From a checkpoint of a small transformer trained on Wikipedia.
Architecture: LayerNorm before each block, rotary positions, no biases in attention or MLP, untied embeddings, attention and MLP in parallel.
Training: a variant of SOAP for these matrices, 126M tokens, 3852 steps.
Each number is 128 + 32 x the weight over its row's rms, rounded and kept within 0 to 255. Layers, rows and columns count from 0. Numbers have three digits each. The size before them is the row's rms in percent of the matrix's.

# up: layer 9 MLP up, 256x64, rms 0.104, rows 147-193, columns 0-63
# down: layer 9 MLP down (transposed), 256x64, rms 0.106, rows 147-192, columns 0-63
up147 099:136119185058150106165095160160109157112088145094141114116117181136162135122175089190151149120186125148055098150070148111126151162147077135137108142150106131145083102132142128069098174077105138
down147 098:151075140173185191151149115126154096119083142080113145106088133125158128123130101096169160073076092109187121151117143173124122119168136131127064155153186111130136145119145101089145132220113105
up148 085:174160151152147145095102108117137100135145112120149150166065079177148123087122109141042117093109061081116105084133079134115100121186116144173117108110103165126100190125104148137070152112099171
down148 078:087072106155134141127172206118171158092117124128103083120118174100122151170127132113131083140139143166081132128159197139145177111106130132140080135099099083145085089132114120126070201134081085
up149 087:087117093134064145166138142156161137165129136117113107184153216148107140110059104113089123099186072101127116166126167119167112140164169129171158113123135076087110115119137078134152105135183094
down149 082:098082189114146156113105125130139161163108135178113125164141133117128132147136085158189086136172147156114106110178139097162120154073131180104108172142117182106099062155187077088158173131108168
up150 101:164086170162082090123175188080083082097135118106131112139129188070083155116120128130161102127110129100140206162125098122082184164153131137151169131109062148130135109089137104154125096095127103
down150 111:170107115114155068104167151116093086141142154147077113135147118161103111155154116103127187117156137095120095147142110061095172119156138094109183149187123158165104105110105117157221100101190142
up151 088:107096158185133164109174078066114120176158131107110233146150117199119157111150161121112085118117180105138105075118123086123117097091123147098097079116108107138123145170114149146109142112160086
down151 083:076135101067101166105111166155186127089156096112130059087106147109132109171134131149151141090097088140167093116142140166163170090155146145122165139109133122149089127089112107193203126069114160
up152 101:150135162166122161154082089112137168150129082105134091201154147102175137049118105105137174186138158066144118139127109093137073105161123105132142094124179130149137111181130130178151141111169185
down152 110:158149144104174168172112054176075101168138123138107143098102087147165118093120139161189122169141128107086141087101144128136137151119132150047117184175148142101108115141121150159079117140109202
up153 094:187101068106144118120162075125162153133085121103154098093122154101072179071150143181155124120176105120123088130166080085130168133084118186154134163135122120097137112186187168142135148144101106
down153 100:132086120087149129050146112100142093128108162113096066121083147140076093103099078114081109190109148135150132164109124107078148089099127134237166129161132142104096107102158143099136138150132110
up154 101:182165120142148128104097148112103148166116108168108136086165126129076125106149124136117160088168044117142160165175137188121098120106136150192103132136104044062114125111127132136088081126091087
down154 091:202141156145146094092141111091108135120104147089090162156110119118084100112153189171143172144129104074158151118079118176052135129091096116122101147206128142102125139169105121160071127130137076
up155 108:067155141165104127124125114142124166135139158093118149121110179121106163044125131140169158139180159100146211093068124118145155113089130165209088100128108172147113109145118110142106073091098135
down155 091:142091120118150168119142161134103061139096107069114164158111124110110106185129118125069169148131061110142127157188093118169091167058135118050179142111179132118176138107149135109119147131139155
up156 116:084094140105111158139179122058141114088108073139151118168182159088102140164112135125172163098180117092128164147105138088122054168063153158133077148130108119105132142145110120125113181086083152
down156 119:175081183187137139120114107118086144074100101165139173129144092142116136105058145128144134118120139128143101190188079110082167096097119085161136107149111147119168121206159118074135169114137144
up157 106:137163149136147153104144141115098222121155136139146169104104140188162170141125128103109079187142097116077106133133115142155107073118097087104044178081174139134146090154113123108075112141092141
down157 088:086204101152095146147106078133204087131145113098128170114087112089062134140095133171134153100122177140147169196116098114139131113159165162088119155078151120158119174105144074140123093117122105
up158 120:109152147093189092121149155076050147159128156131101146129160148132158161100101106121137088123136202089104100150102148147153078089092050125130149104112194150131148100093107168117116088072119123
down158 116:082117168129089151193092089115146127164140190144123134127157151183170132179156057146063091130111165112075127163119115164133083091116072142131121162138189131165155169132131132133096124123091135
up159 101:132152188076141156118127162101150146166063082121174112159154076117138136126156108161149129100161086061080157097121136078128105130120052106142147140126137091079143139089147097183130129174076125
down159 105:095148203120110131070138177124108180123084120163191122142141132146155106093133064137123125100143134063141135064153123100166108181145079172170103119071142074135115124158157129111116149093127164
up160 102:099161122121100093067133144120120165099119109107100112133118131118121094031116094138120133092139143176134138120106080117190136123117073112177121143092115108121100087124147224198171155158104159
down160 100:077185060130157186115116147107131124164146100153139168210063100131083133133142118098119122102064115152134159111107110161118133161171087107147112113133150102132085127174109154059140176115167149
up161 111:130107102063103155173129160123049143107124144181125098123114130121155147148164096141116108106164120096125124104167174101121135077201120116126082137153045158079178123134068138115108107075142099
down161 111:140132133108146171083126218158103157115111157118149123162171161071113133106111119094135118115162166107096149122169130110063096128073122176114160099158077138143107141093188172073152147097079099
up162 116:147143129103132037146096142102147114119074161111157173156097087176112128112133077104166119080163152142148126136198114102134145117150141112113122123057165084145146097194170173109126088138097089
down162 106:077122060106175045102125178140153116086093089119144105137102149115164111164115122129127065111110116130128109131170156117109173079155166099098140120091088097143128096094188098064160110146089131
up163 102:113124061133075105090125099154150112117175138110103087112175141137138121198063043106078088137151159145129180098088141102116165099106182094109101174142128128105150103094099120121130139105167099
down163 087:159154081102087129101152134177109127109171159074095092155157136183119123117131070118142095080152106091085089097097172117121126204106126115181074147102096094160170100105130093138107138187118122
up164 091:125152098115129108202180087105069109087113120106099052178103143143132124180059139122138101132126172128113159079161160106144115112133104121166104140106187129174166161155146086176086101143117125
down164 089:125124148069142124117108167105104162117099123104168164080133142143132159047165124129130144105141103188141151114129080117180136157138157081100177113188065121131135157098092185111136163155148053
up165 095:160100193145106123124113145117077133140178095101170101129085127106130055140114145143108167138153145173087146094090120091090127106116148140075136189080111156141132083172102104046131152084086120
down165 104:152184165153122124153119140104215123118128122164103137135117107103190084104080139171066093114142137155148147129105121148056107133096125126180109177084136112227107166111125099143132138105108143
up166 103:134089153143168088115179115110114161074129118197124121184196180157073131061076127122187109151077140172104102118128106131153062112103138148132107131096179139091138102117148133103130112149134142
down166 099:084124055126121102100169123133127089168151189104081121105125103126119107142136125121143187130137130116089147102140106078159057095115152092105082055126076105108137142111158120205127166125100078
up167 103:109192092174110101149102116118154147113130134104079105178152141137117045129130119092150127138122135090106167150095129164140122133149149167095037141134165146118133087153082083085086197103085141
down167 091:126092102132105072099140157108120152166081121111140092132129110119166177101133112142206142094172103113177092147068103116121137111112160109147150099161164148169077099103122095207116074075106167
up168 100:089135165145110135146096119113167115141118159065101133132145136142122114111177143104144127140157158108075122138198149076111168087121131133123113192114172143108139191085103077046101154078110063
down168 088:113168096125052132148173132152101142109167145140193108165138141109072232136109151162103157153121164123073074154107156138080153163168122117136120124146122159146118136186157164098150138158154129
up169 103:144104117076143077174141082087167123149128140129077154115136156089098073143183118142165141069073163092098152110150161121147155125129133068121086092101144090204160157112132126171145141139100082
down169 102:187155129100119151102206138109176134163097182139089116106142087098144099163063150121075095167138098109173103177087128144134183116151130096118116139112185151116120134055088157094156142130125130
up170 101:181111166201108164181101086105097098115115137108094104110174143120087161179076088172078145110154131123143170111105159141084160151127177111096123141186085151162163116141119150162127124138084086
down170 097:123134167115127117100117135169092181171120159116102172126102112154118099115100194121104158121177146071160122103155170124142058185110137165145107121181125137157159092120172114090056099149067159
up171 085:112104134134174119164079120115083114116099118069125106197127163100155160106169138125179117108184160169099071135141177143161138062109133123103215129092151124099183140164085145101123132143125114
down171 096:141089133159165122111086124098146138127140123127128117180152171108107137139142098069149118158164083156051134156105092138187143120076105119135137107057181113067150161169103119129069183125141178
up172 096:116145080123112075104148128100158110102079092122152123134083173159067075165126154106172085095196120154105170139156111174146126148125154087115117147205122118133126137142083116167087092064121100
down172 083:103074149142152160146125105163111113144142169161140107125121147133161133121088127154110107112162165143111161111088170088168164079194109117116153174112103131166182096131070123073108170228125164
up173 108:151106108130178156189138088105106084185112095110126134128131149090138120145089125149161161177189104102072105219157149115126155130100116098120144131126187127143077138108122151148124099121045083
down173 105:128162084145099172201127062129076061134154118120122128160088104090103118173098138124118149204144132162058159112105142124118116085115150160102149088135122163157123116134108205107153168151120145
up174 096:163178156146183131106127096096169119137129145053161152134069124102073103091092114116123069135161097174138103198115152096103177120117162124140101147064144141160108170156130140172110134091145089
down174 097:061058132094127112083189140083092113118141097142117120113129136136147157132175123127157129132064108106142169097148178099113103108151173162162098138093112186137182104142110138113177164190129187
up175 113:125163146116143097137177088103167138143114143155142128139109144163084132112187085114108151066129049149106101114148128138152133122114110111112164159106095181145163090162164206166199061135103110
down175 116:094073143082152160134141169108085151161158103096099089135134177111100104099158166074080120120186126155124090088152113165163146177200122114102089141079157129113068108116075160106101126123138142
up176 080:125116129067140129106101119157169115102165134170145092150108162125109152152116139133113071133153090068070147114087131128153121124118170096080038067126137146119061092122123156104135120198076115
down176 084:144122135118105124148146112141098125123102151072160176056131110105115160088076079125085171087096097096114133136099076122123181105132111114076105109069168181112096107092119036121128143167127118
up177 086:110140119147158090142070115097127119145185123163147172109140131085118144103083197160136140079106166138084121122158170077169136155160094084152163154059088107129131130116130156155112062146110061
down177 081:106088111139130177063102150120105125093105164088130157134090072119142088083124156122116113120156135084091066143156074178125116155121135113087076127155141122119149067176172112106125181181162179
up178 089:119156162090089089165052140130148162174118114138158127167111057107091130080137131108119174150126088103093058139118090152175128190090138139125143153142154153143172150120124065114086168136099103
down178 091:138149083143118147120135077183122139145113188168157065094118123158112117176147167150107156093141123077167096165106113067136152103068170167131152156094116116089097130181089180171140093160134112
up179 086:134108161055080104127132095108105104135070230172128116141141167125078092148114075115094155129122092114134107147149076135123113080140082152129104182134165106093135163110101163105186125115142102
down179 088:114146128138124134116107132126182142131109201124110135117127074160135113128124152130164088174171145169023177125197131076122103079142124121095152160120106166143109156104164134061163081152127154
up180 096:130127157144122120106157152140210150114107169098136135116213178127126143120109161117092082112104097133111119117107118201115163117130152113176086125096114109100201156127111150044109152075135084
down180 079:091102099142179136142112102149145106094118147142172136149125110207117090148123119126092101144099167131088124199121126202076139143085128128054191072158157123120158156094143125115114085091094101
up181 096:160136091124083075120154109171138107149135200107119118154140146113143178165067112125183111181109157151040117123172143100129135135122119145127159147170090129171154154151149111106127108086046090
down181 094:095135142104137062099160192086074120139111184194109148174110129140126114164129107151148149076153133115117080071108097119112132108071106112115114155110110031120104147109122082132141087123119173
up182 096:154040139079070155088150114122110129211122124157195122112098096093147112172132110132204144134137118087088149124115126121114142154143152109057148141079146106181145132114153151166101134145107103
down182 090:123141119130123108167184143119145176091122090102100097100057157112126097094099070090077202134126168149170155109144131121105089124099139145161102101161106165084073128144085141094149082174084142
up183 108:109110118105156165133102084115127146084112076028103067142148128100086131157107112120141107109144128112099111176128126091126164178155086146126169158161170112060101148102133116148175175094076096
down183 100:149138153091110169129102133127163134161130133173129109109109143134148165198070122120190169084081131219071166195092116094141130153149175157094148133170104120090109152145117154126141148080124139
up184 104:158160146124122083135129106049086180106121099135171179158135117072100149070141149075169119132141147102124116123130123165157155093163175143094211144089089136124122110114080079086103157121155143
down184 117:091109079079102078163174126165077135125157168120103153128190125133135100116183105089064104160180107118102102118133148132084117131121159183087112115167140138117119140158119106101077086198080126
up185 095:126101127161174117118077082020103102119133110166139116136099136157072137105142095129137154149087099062101092162141116100121173100074110107128122185109152174171169142103157157108144164155149145
down185 091:168125111163163138093186054102102132153148104127092161165084105120173133137146110144139149138124102181081128142146116167126098142057146130191133085120143091149120210165110151106155157066129100
up186 097:102095099161111172130139169112143157191114043099092165119164129100132147148133062165154088070117129118103107127176141132110131099082115111144108173130133111098146092187181141083156190100124146
down186 093:081091155185074147135147164156157097160124108066111134129154157098187134143188108184126131152130146170054109123140117134080120107112162109105168173166097129125171114196090124091106150108151143
up187 097:076161147100127123130146074129123149134130121130103062142133148103130110170106143128120063120128157133201159166104145099169079168115135135126107131057133139098117087132075139159113060185105050
down187 093:147127133138123136128090137110082100096165096118159182084111104140122150059109105120123170134121108100108073160177117142051151097126125101121094107148101141158130134127178144078126190043119196
up188 099:143113198169116125105136124151080101097105092167091140129137161103099145117124193114072137121112122130079164111130211188193105174132105136098112063104137147096148111089103098133122125102133069
down188 099:158144156141059121210146128137116082164164114151146097166132110138152126159136198121099121173082175092070168124125155084123177142098148158157143139140118147146114163152134154136061157108135193
up189 093:144130080097117129099092126152147126127183083127175143100072096180131121149091134149141117115211069038133086118075097109167117113195160159115104158113162110145154173150141157129115131133129122
down189 094:070146153142174124165135064146164139164083147095157137160181162123099130123141116127153107112158171095099147121184175103076061109118063148190125141120070106146172139115101091108134159123119159
up190 103:120191144081170080125162131095142084114170109094104122215173139116153182114115111102161090199115147149137076093113119155149095097128112121120092193122093129143160144118107134102079136101079138
down190 118:148099128093155209133091144090152102127101160144147170092147118116139077119157109103095083136066125113061129103163051118105163134184166124116108107148102141091128104143110159165179180164100120
up191 110:148089105117145058133163158118143102085175172169126132112169161174145153091135107176133178157115159114118046137140116149124127099177132168090105094129111054176181158125134103145107140137100081
down191 104:161116204174122172123095153110146167158077078110127122102129091101074148149096120167164094163137107156175147116081148065149119167075129141173131116144136160083109114162149129121133182106124195
up192 107:182159147084149131181162109160100107174150085130157107155117117160203103100119050109127163117144141151139091148134152088104120128092132170088104093139133046138127128121117105163164067170092103
down192 097:104192085140065115153121137198107125124160082146132205105126127168151090126138163127163086129095157064136120106109166126062157092139143100083086173106150134141104103083148107113143161141171124
up193 099:123135159114155153133118111137134128121153126136148137141111152129152109136152083183103166108138155098170126061042146159111152091089180072138087114134135120144123149157157112039116146171030137